config.yaml
positions: "rope"
tie_word_embeddings: false
init_std_qkv: 0.139
learning_rate: 0.00427
lr_mult_qkv: 0.7
lr_head: 0.00626
batch_tokens: 32768
max_steps: 4639
Each number is 128 + 32 x the weight over its row's rms, rounded and kept within 0 to 255. Layers, rows and columns count from 0. Numbers have three digits each. The size before them is the row's rms in percent of the matrix's.

# gate: layer 4 MLP gate, 512x96, rms 0.177, rows 269-354, columns 0-47
# up: layer 4 MLP up, 512x96, rms 0.164, rows 269-354, columns 0-47
# down: layer 4 MLP down (transposed), 512x96, rms 0.137, rows 269-353, columns 0-47
gate269 109:121138066099070138110133111128122095148172101143075111069154129142107077136124183088166081127120131174160099136128088162123154146082115087124126
up269 107:157159129114154144077172121102168086136133131121134095191121200078171161129119137092118082140111082133144104095178180197141176092150101108141108
down269 104:111159179149178165141145195095113159127112105083102079127074113136124113099149137114162147163137139132097120126148128102094143081145148132106190
gate270 104:131169111158121150100146141136140147159130081181163131161088163157134153100125140123169125177152091134136085211156086165162105145098109085100127
up270 104:128135137145122159124126109101142160118163183126123103102167134095103154135117099157139134135159134189084138065089122108135184133123171181120198
down270 110:114153094118100108116056066129077115162148128166218144124166105151113122127134117091175115170164159109108142147136146132109176135190162141136077
gate271 094:103110094161140115128115074150141110132118108122143130155130171116157123139158180114124079146124068123148132146168120062160079152139097101125101
up271 104:105079147158089094121229144151129133136107121129132179127124137174108153142168118121101097176147139100113219155155108138154161164085084116084096
down271 109:138142131168173157133113138126113130103089128098126098097211145142186113184169124125154070138110201124096138157086130050144163086087076120130170
gate272 104:089139115128068131152096135124143042130105145126146106166136145111110104162167144114116187158088111158164093080115082134111170156165094171077105
up272 099:136094122133181084139089107162132162177123165108151161100149098146150113147146125106159119183108110141146173201120125055144139137137112129107102
down272 100:125129122078100161095157121127135175151104206127133170099158134183153118181106137105132082152153080204153109108108083114150168120098084130075111
gate273 099:116139123154121104151118168140072210090071137100115124148109144102129116137140113134124085144124138165124172088162142094078169096156190118109119
up273 101:125191125134143159107184108155063162143092174083108127120069179131071123161158209128121052124120176094074132162092167137138113078105123160134168
down273 102:166132092191121031135122093173184138146128065149136138143089133131086121117134160135115119113171098141146174083097096151085135158144120097160112
gate274 098:148211112200054112123170146077108125114127160122114133158120132132141119159116110108182172137126116100128121105090122139104134130137148136155115
up274 095:211153170120067103129085146033107151119151103134109113086154145121087159148086177156133166144146147119178089155139093158087124101184104152146126
down274 103:183147083077178094121120170145088164088078160173148142159071167106058162105094168132098084113087126143144133080178161135114077110136102114110175
gate275 097:144125126128115250117121096120140145079140120114143107109161120138168155125126102183140169198133109090110066109101149124121101098102121072094117
up275 117:103129131122108051156087158091145126178081127155134102152097147127065130098124095153139092099100117104162078121170188074119182131143172173141107
down275 105:113192103156161121094114099110140139137095125103134145114114123106121111141148073079124102153126097111145089102161109131143146147071162107155122
gate276 100:158155096109170183078114131142138116118131102161122134158155158174132108103159175151169160172213114105082153207096100153134135171115086166143153
up276 093:093170138093164125075132105118130166116143088206148106162114157130116134044145162105116124096087104139086152127142067157085148120131121206150130
down276 097:149152121154139095137168070071162160168091147136120100166165171115145162129148156094118073076052107094077107110115130116148089153132137127126117
gate277 105:169229145124080141123109135139138106140150124162185124091068142095106151146133176091167103121167144144148146107070126063116180155157187048141163
up277 100:134066215177144106104060155160118176105081136097121146122151145109171099174138133188101148141140118106149041129141098169086088108142157103117114
down277 103:122194120128150123147126109092145087099189095102132174166143115108125127143112066175133106103156098143181067095063169122108088137129116125162137
gate278 110:128093163136176114166074119136117099117127094103149158177186134106145160124138088144142046170108113121137104193150070125189102131151152172164056
up278 112:162155093138149150118117133149120083146152169113097130134147113155125097138166098169125182112147090118179182137140116098113104137115058137075156
down278 116:132145159182150115099103097128132111113117081094153171190107066150173161188139139130111164146111174070121068151160138123083099147133115182085100
gate279 112:147166098104154059193124123141129123174165090095162108111126101097122136144070165109114176120160110141088109139090155094116167138132108116088158
up279 107:152133116121151112151108116067133107131103163099076166105140156143100146135164129127087152163170164137160166151075143159057159148138121113114169
down279 108:133078105103116119074085117155132173068128152117141134139062106112125124133162155157112141122097156112155136106224135113094138086109164123158096
gate280 102:075183081131135144132112154165123118179154162144171165116147160118102141070147090127132155172117149114138143131147095110094144127118122108073067
up280 101:101136112143132051132117149144153079123156150125096097056155174148145161118152111120111138110141139128106136152090097129107106103132104174116083
down280 094:069116143145120105124102119198081117152186165130156146059132133098079096087134122160120131101142072149153146105171140124162123171090150110141097
gate281 092:119136173060173122084119135088146110091156148145104134129127072165125159028086153146128198127133152119146073148138080149129158118132113112130119
up281 099:170095121100178071145101126126173124099162159129134121080140150148138134210170080117079181085098144133193129089140211171083123122137140084140115
down281 099:140094139152154138157121147163142120100079121126124109125136146089117053139129108131132089109087121094124166095089176106087138118138133095187126
gate282 109:154160118110138105147150152153091131093103174114160175085083148176148128171122104125149094158175164102102125109125076104152167095121135108083126
up282 104:114150104140093183133103061160062115140169086115168158138053146104121127070119134101109106099102113085137166183134107110120178135152124061133169
down282 101:175126124098139128077115148151111125080151112104122111115145204112170097184190171105109102157141111144126145133147184135194126079072128145132093
gate283 097:179119155151101132106100122115141115132147172146160111132083092087154170055103134152151127147100105112118088093166160108123132174162161146190180
up283 099:137132130052103173113119157086168134153175132142132120140174132122127168184162131197095171180066106106164084092134132099186131105098104108094123
down283 097:193188108176183092130136112142101098184152109057172192045119170108147140111092189130158153129102109155135124122197138090136114131129137106106172
gate284 100:115175097105087160117107123103161031100091122116112106103081099151131115162186149153127081110115153149111190182100113150144148100135143146083077
up284 100:134189128120076123113143093142157155100113128177108132195106098186174118108106121185112167166173188130155116133157155135228088104129164161110073
down284 096:158096066096080168148180127069141208139147110142139149194144141125156127132162166128172079144065138101095128152090108110084078129093135121163114
gate285 095:162109128147110153133098135159113078173155190119145104164096098094120131222192143105141088133148132113118077101090097151079134104143106102156102
up285 085:180142097150095164121099147098104113126150115124099142163082117147118135122149069160113183123065131175119124131080115120107160109131166054179156
down285 095:150150160106139094106131126161091120080082158114155149151165121171104092113163162079072092087141139175138153137215110075141068177123091162092155
gate286 097:131243110086106125183097113159159148135108142143165119080123149175130101177077120133110111157083122099142097096125113104075144134155137088089067
up286 101:135149104095117154101133203109094111150172150143151150155152088104047131073146123154149125153171100090138160108151139145059145082137147113113102
down286 099:143113191090152147097112124165180186080103136119090085108158100168132085126194144084081101086073158192110112146153111111141113105096155148109152
gate287 090:163130104125124089125125126150152134085090113102154123138131201086182141170112131114139178135113125146108194094111097127144134165115153157168174
up287 093:106087143111094054099102107141132131096115135162068177118088083145161163132085142160167216136142129131177163133107184157132126120203146162148106
down287 093:173170096118127109128148151177138150121177166164174127143173127199078065148103080109120084127154112096125134168178158107107086133099094114125107
gate288 082:156126133111094101098154094114149063058140074131104126117122123091125068106121113180120110141111139108159169147113203134094123077131094093124096
up288 103:140057154146120130118154170121079117202131073153146122089118158118133115186138147102143168107132155093129064112172058135118119084113156124184179
down288 101:106121115190101129124082058128161115120150111139143149079121183165098079133148118071103085110093175075103115108160143163163072175148115107209136
gate289 093:115160106130143176108089144148099154149067102170134124099163141133086174105120135041119127118132057173069185127077126069139161166218139112123153
up289 094:169121138119103172145157117094066157153129070115137145156172113133095146103113112155078141162036180106100193132116115124157177083123129127124080
down289 095:150120158106085133108159124110146122132100087141170145099109074116116096158143146134124180114189145125148149160087123136150102147132129115134092
gate290 096:157100125072099131123087155168094119129161136129107113107077104136118120107035181137118084121106113139140092089119122067117079092088155145157135
up290 106:142161173136128108123101149129133161109066118134128164163210115156066154157061140088139125080206185133160102135148108122079170205147096175093137
down290 101:141152144165158139171121164065132125154110152051087114132146117089119136088147162148172078122148140137069110063086069118081113170158121135136145
gate291 099:150166138117153136083142061143141140112146109090117064118093128151115082127087078124100092139101142136181051086113144194137101141147186091093138
up291 098:150097152095161088147127131131112110092076109133157165127165167121145096186101157160131097060132120130132159118193127173145182128176103163209108
down291 101:172158126142090113126088112080089139117132152120174135094193116156125144152105143173099138093105084134079198129133126112046130064127096138158134
gate292 099:069117090120069079186163111083119148110146064103153070072116157133135158129128124107129085107081092123072139124145119108084113112085146181150104
up292 103:136135069200105171136133146128157152144086143158136071098178190129083083117113125152213076115150200102173145123111100172125141095108089129102125
down292 105:105137114126073124149085124090140130118067120107111141079134167153131112170132112090140094133128112098114103112100102071131171069132117083075179
gate293 087:109180120151090126126074139163145155120120079139129148113123093090132141116111145139123100179097149107127133112158054174109103171106158151213168
up293 088:128180138143101208109135133133112112093122121135073145107128084125169089165139119112149177173062092107081131090063054169127095157088156153141153
down293 090:109102117144161161109151103141101121147170123174088188095103118109070137187149120094111167140103085105131149206100134062100135113147101096117157
gate294 095:163189119106111131120130122107100139179117096125200116115100134153166135173113206073169120122181166141148120074108089143099109149102106131180183
up294 093:117135132141119168111086132088074109176175078140082134102166065112131148081186106177129179146120136130130133167115153114131129112107144125142115
down294 091:170145071173161090112110115080091154124131099114145167099165126187081140090159110129093081115106110076092168120112121186222118066157103083135069
gate295 102:179125155113137126118093141080152139109089151155142140141103126094151155139184154094095150195171082130172076150202179073112100086198143064072114
up295 095:149113165174103135102083117142103103095140099103155178133144042136151050161139119071142164148154153175124127118153113092048156088076144089065134
down295 101:125132083095146088075078121155137098134111119131157105102102112148095144168193083092102157110129171144124100153113111160165125144119082134135095
gate296 088:107184104129174076157170133118119163147140101075168176159154129133129094108165074114178166124137120133106161106079115137185158140117149109116199
up296 097:097170125097139117127210117137166150123101115151114142118069110102146110120117179191152126092123087154135151128143099121179052144100092113084162
down296 091:124110151073133153202178102137086143144146128186123142122154145086096062142130174113121202133091084138111097189210191142164115087185137097109167
gate297 100:132114108199083150122098144122036099096145108127162167156126128129144120102140121112143135128093125133104124129117092138127113091161126148156117
up297 103:153170083118160185170154120146136144157081140120016124144154139169125117086165107124146142183083113109180095112088142145115092094132091100106139
down297 105:090132190088090139133093146126143114180109149078121120112113151124064122114156091135142115140097101106169157085150157113175106129136153135142132
gate298 095:180113129125073096064108109079101125059135182171135114120088113103137106119142160147100123178081142094157144153121163083184173156137127144135178
up298 093:130110105085096119059084169129176124123111140037156162154148081111149127110094118145143081122077078153130166106153173172135109134118081113092117
down298 095:147193142098132138162115189127154117145101097077117125147156067079167153116110090145148133151178161090107182123176091107106121180110112103136143
gate299 096:170178087150121078111138107118128115145137120169173150110098167121165163121123125102134093075183105186128126133122152168164095101140104092124132
up299 098:101137111169105094177129119092133148073134147152142154162117142073130142099136106126084167121190133105135053112124109161215115069160123098121118
down299 102:147120205166068130089128112114125132106122103167167160140074095116064159155123145117124128104131131145120124078138128143182129150155088110090103
gate300 107:096115078177145125188133140178092194101107135092128143127085114159109112169127084160155156131124111134120130139105106129138129135081147019107123
up300 105:163124107164164058129208090076142138178095151128145138068092115184083159096138111114098121066065149162161101102120173147111152069146106086177112
down300 104:107136107144159080073120195144115130185152183122140115154112148155118120131155157123153079111118149212173164088101097116098133128071081137146090
gate301 101:179115081131173070137132133115135134080141126090167119039118103182115156097135122150156135117122171133135122146193069071147089099102076157079115
up301 105:166148068142131131127087175172121063079150123112160121094140100127072154125073089189131082123145107107097101156164126070104083089103076136101129
down301 100:182140120170118159165098118023141113139115087122125165117211155104116178186155098164132115167128080131124094117143096049066100159119122086115125
gate302 100:147101139194167124114127107119074121085121075151132121138101116076146107150151084156146068072108113070161092168123087128154103148117109072105125
up302 097:099127112084164071119193167132137102102126084102126138140109152104165176160130143147124115187152121145173153179154110148107165178081125193102177
down302 101:111099153182107086168124178084174145096181106122120159145081116116157110137153172164134095132137146121145105130113093139158106193091196127062118
gate303 092:147152131103146081104202147106119134167124192101082165152135107157164125095179144082091093158113107185138165175136114106159103115148083135097125
up303 100:089122128080120148177178128118138184133108112158114143130160105165103134123162116063093107161189119123145121206186137122206166116087153079165104
down303 099:137142105097134093133191131137152139141076161182138126115081132092148141140175084145085124064098122133150143099160170082107216112151176148142115
gate304 102:148161150057132213134096075146192167113145104170080117083121056085148146151126105146170143158095160129113084089124118109128153156091126090120118
up304 095:109138095060131108142165095099133103081099079138145127105059131122168133158105153174076102157117092076160170164103103164119131144175105093198171
down304 101:146166122144144047158082114160121139104155168153107157163101081176157156137082096095142082137173100148146161187171134125141164117127119127095126
gate305 096:099167182139097157142091087101085135074125146083106137148103111153076130148107207102152160074100130158139086106153145080126100172169125152132138
up305 105:105130135141101129093106141096107119112081052160130125122107192073160084147054184110129077079147099106097150130117134093188057139161114152098150
down305 105:152122127133155158063148126114156140114091113184084123145089151091133163114088132094122116122055128074124154124084079053133152168162150168138165
gate306 102:145131173126129135141126187134124127079072129121123146153151144155054086104113072188155152152134170108078119099122102111120095080103153076103106
up306 108:110090108151156115154145125153199154132116189108111073162157188152097177060135125162181193188174096128169116157130145113134150146108166150096173
down306 102:163130103177150053139128059062106103155124085107154134124160141096106077140175069160136081054108120060140124092124144124122130083146077096105153
gate307 097:076108133129165082135096095108123117128112080146200122195124206179153172158156132133108109159161132144153120170155144078108160071150112178120119
up307 095:140182093170089153111093179149137067142137121062091137104123124087130151154171097148142127150116084062141107115092148093159082168133107129121163
down307 100:149123146160072133094125140118192094081116111104122155068162124188182156130149159150103164129113119090159111134090198101119165086139173118130171
gate308 112:151101131115134115066133163123100146168158107087102110162135094155145107082135124201112200169185113081109114137174159145168147169091150082102138
up308 100:165120134129134093147160216092098120153114143181077102086104146140159125097121141133157151174081104107097046158185146083081147126148112098147153
down308 104:102087119112175105166115144054141139166123191154148148132092137051106121113086083106175193198110074124120127135127190126139087109129162175079106
gate309 107:100102107119135134163181071144159097101159111147132149115145157141184086119161047127095100178136150080160106078164087042151192075121099093124069
up309 105:110162144201123083191180106150162063127148135100106095121172150123129143090172189135075097161131149116172150166118140124103108115085111124126161
down309 102:108154098042169166104099174143121120179116204097095101086067144104094136135151172094103203147118098097139097128192095130158130108104147148112140
gate310 098:159133138140089114147140158090151117095167134191178098132103082060131149175178097161147145132151144141137122090065127119173125063136154082109092
up310 105:108126138155170110140144139143114101144090062172133162097108111129131136166150119211140109145213131121148093113145129074187131099195166139103174
down310 107:146157111190111099144085084164150086187105097108111180129124176163153110154094115172132063090127112099088103126117106084139108117153105138122111
gate311 109:166123069128146135138169132135184157152189121128124144152150131175119114137140112166160178082151084116108139050165147109159129195121139105176156
up311 087:079086160160123155173060102097128187109140146093164144159106174154111168144129130142082081150135191111111154154144112157095189137094102177140108
down311 096:080141105125195138072114145142160109086146147138114109179139150128101127172084106117082220171082166160101152194161106130140124073167146128104098
gate312 089:052124148131131135089160163204107102074114068132139198167167069146114150144137125108147174093151153126162153116140091125107146092140110164126146
up312 087:156198072112107137079185173133187106105141163135085150146097107156091172095086101126150171100089172125159175102103139118139146166162098140148179
down312 094:145146122129185143149123066066126116136078136138154053072076158112152170145141148102075163121121113087078165123085182138136123120115126071139159
gate313 112:067092136162127123115146117118136087157101134140096111097074139147108146113198116132176111076103081137075132105150131159105148083123097188101158
up313 087:101095116106168133145078112191095090178131144123127165072130158113127150117151135147124167073121094152138131085152102133083183046133116118137070
down313 090:119085127125133121170112106157114096126152174131116079103146119113099159121081174098145150077152125122111145064182103152111158050149120096124131
gate314 107:142137115078087044113172148127109152097187100098093108091089156158148126150140103165196145096184106113128152082124102147100091091070145113123183
up314 110:128122079158122170120118120129150137165119097149130138097144133142088151067070195080062147185165134150181103114111084084143127135121165170142067
down314 103:161114170142134083137177160161066094154120133178144076087146126141159123136157111128116115086094170144112131116180087163150169137079122188101122
gate315 117:196124090161128145109094164091155098103141073064134135096132177106204153092147104156145150164146123155172051105140161101117132098108164095093115
up315 108:149140148097114126151116147150171156170149103080144138127095101116119165085121125125137163146109090110143107169182131194130080123167173124098138
down315 105:088087106122120162115108103089188135083159121150123140127144177097150143122149108157185147132122177091118108153140150061132098127137144124127067
gate316 091:173144146124156075162046178138076134165099160113113159155190107180102099133085160058045110096090193113110080149129123135101117088131111131062111
up316 091:091078115130130089111174117084146107103071061105165151141133138065115161127176146144151131119128117109105086100156147159139150105160133108130118
down316 096:131118074097138092083158095118113110103144063083106064130153103164144129102108079176111088078097140127161148150126137130162134051064081114095124
gate317 091:089146123170145126142098143167125158175133160087124122102139131139086145076126109156135196165065162119132104154120101121137094074090168121112103
up317 095:140125125178123166125096121138083089132097084145110091149211154092073111093115106133154109130178110160161177081100118125134191190119106105196164
down317 090:152172102106197110152172168071135140154086144124147115123104065105132158143174104136162101132173124161169153072068127139205131108130135105119107
gate318 095:130142135160185113149126135135107116170155148099080097156061169138155133143108095149139120150145135144155096098171104171144159094213115154129144
up318 100:131116114115125103119212196117145139129113115108181111105120145131141176116122173117148090145170143097158159140125166124143065149088137117114102
down318 101:132152121141083146077159165108131187119150104096174119157152165120086134055070113084193060063119147095146176109110187176144125081108141066181146
gate319 101:124124083139118127162073090112144120142076094117081190087099166097155185209179122132116109120127128160143153068151135140102155097143154166134108
up319 097:089106136079091118113110087127141109109106109089159156185126121103190068151153117074118127080114181116126181115115112163142184154139116154164166
down319 100:137158112134136117122157146150131117113139134135147098118083099079118194166123133124121209122115139119113154159172153100109067157155073143152130
gate320 103:139132065150144132137139113149145152153052128138119202157137124134179085067134130141157147168092141086139161136195156106158129178133071094114119
up320 101:131155135130117186183124067124116138150155168141126133117159074173093116123146145166138203099179160173089098177156123169131036110110119129107189
down320 102:158132130166157088112118083173154152117086159158136139082147149128139095120134182126131175104156137192184059090153085132129099171186147153203135
gate321 093:155121094169098131194153123104157140155120147151166127148093173200184209123138112143152097131192121125137101154086122118083064159112190132140147
up321 105:134138122112122137183138164128101122177135163137098097175117161147070171143186076156161099125120199079112160159099066159148173101108101125142099
down321 105:135162146154112068135124152135090112066145114108086141171184121125116125146106083120142149157181130115151129145112095161092122118092124101156089
gate322 102:153112158107099158122085103141053135141131152165095155127140088110143127119089085105106131151154165137098108062162092119125155080168122147052084
up322 093:142150150101133083160175158192148145094112130095212123093131136144159078105183098104093132188161113137089118095089108087201125122165095140148135
down322 098:159134105157079130150086086113109092149101142140112089108171136163182188161126103148122133075088128128151129075102138079111109123157131112094108
gate323 105:142170142147186103144184117128080092154180149153119152141139084122145130036112178189157179103164155070109159076129104112141127109086128120115090
up323 098:129092115054101185113104158118177133154174103120117080126124125197089108173135078109117101100129137145083144185147131137133187149120117114168141
down323 093:148141170170082175140173127097203061045138063089109123124117102087132125123156088121181122122139184149137119090124088068174168099114173100184077
gate324 101:141098110150049197163130129102077134100098145090113143111108174175151126181121164077152108092067173152160169116139163162128105108111115082121120
up324 090:115092140123151093140152161125173145111072142097164141091151150190152157185164103059146077043075151134108139136127140139104119107151126088152152
down324 093:137107133102132125119157082151142047118138141131130123150139162152107121184076199045133149094078107119131144111157052113116158094147138067101142
gate325 090:159115122174110108152093138118158081154117091162161109115118115116065120121168155105208159089138130128150162170087097100148072097088106099134087
up325 101:121161078099127148207123146124127146142143125121120140123121120161063099142199177088094035130049207184118110115096117095105131130172112143142124
down325 094:069117128117111155150109139115096131154113065075127122138121221131140115107187130139125142070125123153184124114116106112153124128088143104148090
gate326 096:173152133136108102118115154166081108152106134094119161140147161207157153142129147185122089151141193172123154102148106163127112134122125094126145
up326 107:109132102150154179147160135085147120163169166112204150111166105082114124080069130167182118134130093081074126152152116159155165158126126084221130
down326 104:170237104119073096081142127170127162130141132100097112071081116173179205189140103152079117094154164176125134164168167127141158112143120118105135
gate327 102:152130132081082153168146132150107116141118080136123106075176197138129151145135107168109144170131164103063127115102101154111115083095114082148126
up327 115:152125152088116145179144130110157127073157142118162092154160162154103181085111145143121103147165134129075092148135093173082082093120147145119110
down327 105:125100135051078215149101114149122120111116135121164150129103098103137083127164098149122178153146156139084109180124125111057118192145142110074161
gate328 109:194087181078130069106118097151085123118129160101188148114115126137146118163128120167123148137217131180118114089159104168066134131116131119098122
up328 106:138112147069165155120214175094121153138152131134137129112126144170090105090147042150118151130100104149111162084081092162150096126121154104096134
down328 102:138127188151089131136112115161141128124115131161170113139097146102101096107125178118151132212160147116169149160138132108134138150142142130152137
gate329 102:144096084072126122105127120126134134130090142135182126077119156139098162144138106132217118142122182113118082128079128090144093136170175087093084
up329 098:160162136111161106146143088112154129181091129077153114100114187157153138137133152097137131090128187132099128116100131092108136093145115122152102
down329 097:110111096206109111122148179135151114151134132142181135119118159148126156151079139094143134112167159099152085163145163088123145174128162115190157
gate330 104:095084128145108180064093134140074143162120144176155193159149138180169128141110142137131143120133164115066193126163110113174195148167080151111128
up330 101:118155142143136168104118134122074132132131106140087094134105107183133173147073158115109228105129123200131096116095098190152110104142125125149146
down330 100:101170165109142140189074167145097163176138091155124066104184166139136135132150159142155091135105121105078062114054133123090137200118159154173086
gate331 093:110134101088171123094119127160124096061097162096113131138063137144112150121142121190154120147194185162108107122129087173124151153132212100144140
up331 090:182049163117107116127150123095154160188123078143169102124154117105141114090114109067115074106101097103118135126155160120144168091099134102154099
down331 094:134128091133075085110165200129075132065104131154100179145104108101106108111151084132130102115128160144096075144123143050097141077104180106110121
gate332 106:147118147159109116108150148121137113121149119087092142126172169100161098131141125138112128191120123095116111137157134145078108088155166096167136
up332 112:140147165136096127143112118090134109142109115072153156188129163151111082148171151136145166071091141192136145066100129159087148147147066149152184
down332 109:067141139168139046153131117095141120177085186150124152113200139119120134171155134130128124147185123131089141103089094153082111165220153114151166
gate333 087:133082117179123162142141106170117081079146190147145167159105086130126168132115093111155168193100116142205121086130086115179126200096090137111187
up333 089:135073178075096170127119196108179098077091223083165088139129116154137134130112113172081170139123118166155093100075122085151123083138125121111105
down333 090:099109107102144127169125131144196142085125135104109130111093164152189200133106122144130135142139125113092102119143104119163055191160130161148107
gate334 105:128099164192082044119161154203178086096174137160143110101133146141060146116128121156085110111165128116147074146124186138155089120110126133109121
up334 100:069207177104187161139128089103108100147122126172094119121135160139141116103153153167116125111064111169148185154088138155118161129177159167103197
down334 101:111116142128169153130081176095191086176147082182107170150126139124103110116103159131120123146116127165099055160108135039154104089105157093049140
gate335 093:152162116146074069133112096128137083120092080214104132111161132092144141129116119164182107103172088162112116126152143120083166130044104086124168
up335 095:134122179104069108196114155159075132169142134124113155131160126082171138140116095181119091093146065150144110127148191184129132148182184095157131
down335 092:120090140133132158085075055131163142119125105170094151201107196137101171084144128123208129178168111102132078122114110169181173129119106086095081
gate336 106:129112120109148128098136105121186125114158151129130088181176117115119096070163177157111155122144128087134157085126153098114115176087123112051099
up336 100:121111087111108123135182134143162174142116191120144137157183083156091122123122111114163135129098175114096147088109112117191090101058178104136106
down336 102:101095115129092125105160075128112217085130073099119073165081091133114125114125140120111139149150122150087107154123094115176168124072132092158099
gate337 092:062125148137105117157064145177107123070058070142162129137077123132087134111150160182116167169118141142115138131122153188077154147122061134140133
up337 097:140097125128111138195122164108083121146114114109079101124156149082188095080132166143145110164109181126072083155114167107180064154100151138090141
down337 096:147122115157110135179101113162234115102156094114179147154109135131106125086118149097132142175115166077142082123143154196147130107091123103126097
gate338 102:123112105131178088078129094203142132105116085152103165169149178090137135163143065122064104113115085076087121140141105074135194130104171127097142
up338 102:146168130176120144130185120143134113136079091083121086091115086133096217137140071114111092143106124112144153123090123038114129160142172091087144
down338 103:137140099117140127136177173186176128103160138150110074081187115121089112163169105139124081161142071179087120107180163170118164162137063163132177
gate339 094:116102090156139067159149106120090139106172130161092146061053155164149111141146119146140174093111164094165122086097119168094134115132091163107164
up339 087:150128138153055152085160130175184166111144094102152125173112146128086162099069142134112171116106086076143135158129176067116154112125154112116085
down339 094:132149080172092169100145071123212111097074112079117192157178096080123130066102123104078149125119128122170108096143134115144143145125188065126146
gate340 093:123145122124107126163119102085082088141116156037152076142165129121140113202160132132164104118138107137113142180181101076144105106139066050100106
up340 098:092112118123111069160082045163115199096111081131158163094089144093123136105033095153105085136149105140099117083122099102155102175134137054111124
down340 096:153152179159102102140106088149148147215103148119125111089178120129095164178109164117099136113137151152093074135134180135139117164125130096162095
gate341 114:129051091146072084186102161138079158130094120107090165158150090101174156135151095142056131109123112186145126090103151099127112116091140092163093
up341 101:141148153051153132138111084139099192115071095131141104188148146139157152093130169084164064149149079087148138156115105081140106181171106181146094
down341 105:149112069112185158153131161148160192116152117135092075133129136121149113161101062095156094114093083098188138144107196166085121166102092111111120
gate342 115:115120130104096136202149146126123089143094156136145094126124104113193147124152143116142126125120067122096169126072121146175088132181176118192142
up342 102:153118154107135138169096150210092167185096114098155144143164043130176123148132131140161157122120134147090131122128081135156141115187102130202109
down342 102:139099116050113180171139131093093088153102117143159157160149097128106136071091121147152101102123145152087161145104100138109082069146103110199107
gate343 095:098102118148172122154143154130145159167140115096120130105103187175100144097145095184110077125096093134088159054141203135120176126120139113141068
up343 091:123097064127130114107066113149152160106145141082089119142161140087102140082188169153076152094073052185094129165153112139140165130181125050152146
down343 100:127117190079102167127138064172111105119133099083090131090188124157118127171105090104147179136127089123108151141143110173142070130144136163115133
gate344 099:108153157094136128138100057090135165165116123106179100133158177147154140157123122136132150200102133131085080151201149139146112134114152112211113
up344 104:178155168103121123150081137144150147157106090150160150162172090171138113109158183196140150116088147105174131128145187100115132085096131140081142
down344 105:179165165179145130106145147095116063130085101130078088132146103129118123087173058137168098124103126141121128103200089152094105159140105124086156
gate345 109:143119152136142111179123133131118082081140138134102158187139114103121153146174081118122164137109092097148082152125123178089214095098177088104159
up345 092:141075099152128069108198177144138086170065147122109139103147128121116087175125166168108101102125139137121131177168091106128099092124084122096155
down345 097:064142086151077082100132082182092144110164172078178110117136112151122062117051149067163140109081141131106134136143139152106101120170149135130125
gate346 112:156158203112080086116118101127172126133129123120139161140106203164148097120117153139137046100151027078179100110100160219130189142164081110102144
up346 111:132109105102170168086114116055121095125089106126192156173139100137110145100131124142153088133113168131108141124116129134145112095110148156182182
down346 109:143112112176142140116115190112168151104137139139149154145217109118154156154125094127089110157156131127086110106167111168198193143110173148161142
gate347 098:127150118191123113143075077128164110153091080138143187164103169128106127149154132054121171175163118158078108124118080075110153130069092069178110
up347 092:146120165132202096104080171169078149094162141134168128082129072127125137167117156153082100080110128161125110118139098143155150105101112068105201
down347 092:079128106107099144119143141123057191140097110055144111129147152121127087154147110146121104116118137121143075163084117130130096053151221129095115
gate348 095:128148172102075098095136081172109099127102152148129140144103150127105115106135083128146131141180087138095065169166172160137177145107108079167147
up348 108:161188148123094141154076115190202087135136086133154110095106176098207138134103065155135109170093104142149090101169158123171071162135131120138108
down348 102:134147110189104102159156074128153100116132084132143148117146112110153175104117128132171039154113153198110100046152122131204133114149102071101069
gate349 088:132139117118158192106131189185136168169111098084093159082128130132098133139117091085092164118101102104111121178086138128174133131185079102124128
up349 089:174091130170137189152185115079114115119043210098136150085093123208153160149100080143177075133106119096142145121101162170075150099118067160133081
down349 091:137211129147135146143078152213086121189080141112165156107141137119156110126108163151123112103141141134164086087178084151189150132096114106151136
gate350 094:121134081115124091091175059077168123105101156118120181172129080078151119125139152143092170126181084140212155114092136080133173146140088126119116
up350 093:056128126142159203095098163147116093113139114126144102093113143114173118104093146114156159096096141174137122140103116102127062163115107075143114
down350 093:142154185121155077147135180183112086175161109088155063125066164183102082081172093122170125179152117073113123162149112150093093138164170140129086
gate351 095:146164081109144103131146176154120085153082116081159176190127119124129160151171110123189097063128172111116165182079132141154100124143105128143120
up351 098:148112146130141123087177130109141119130137169074191096128169102142142169153150120155139163078119157097105173149069064142130178083117157165154130
down351 095:107121151109139118148137078106148134136150181088088086086118122098142093107106131125110189083152146112174121118117150085134145121117151159198178
gate352 100:117124132110078185068163119096155112180129078101136171093125114084096120160089170136111157158135149150107112149107157095098125069117120077070108
up352 097:124109124155097134114136139132102157091115101137079169079172147133206161144126131104120155169128136042174146140169086161139128148106128165180066
down352 098:136047092133128182077108127117157157167135097102088166093071119171158194092134181086174151146072109111103110097120127093166093113100105136137125
gate353 107:068105094093086144069145092054119146169148089152090139120187123134116123146095128155125129150066153132118108067115065151166114166178179137089072
up353 103:199097129117056176110076110136046111146111107090066156128158088158137189126092169160115087192155130125102152088135114112143116120190118084115123
down353 106:159148047111148161171152094129151091151125128149128113149124101123131139137140126138112051126096105114082140193078116127177075168083085136126094
gate354 096:125104119142092124077121131101094079096141088139125144154132174151186067186157139048126079118064128144089193105107161111122153054090150086126152
up354 103:124122123140123159155091150123142043111164090118114093117134171175132129132053128101163072163119156143157106061104092105138090158118143097134152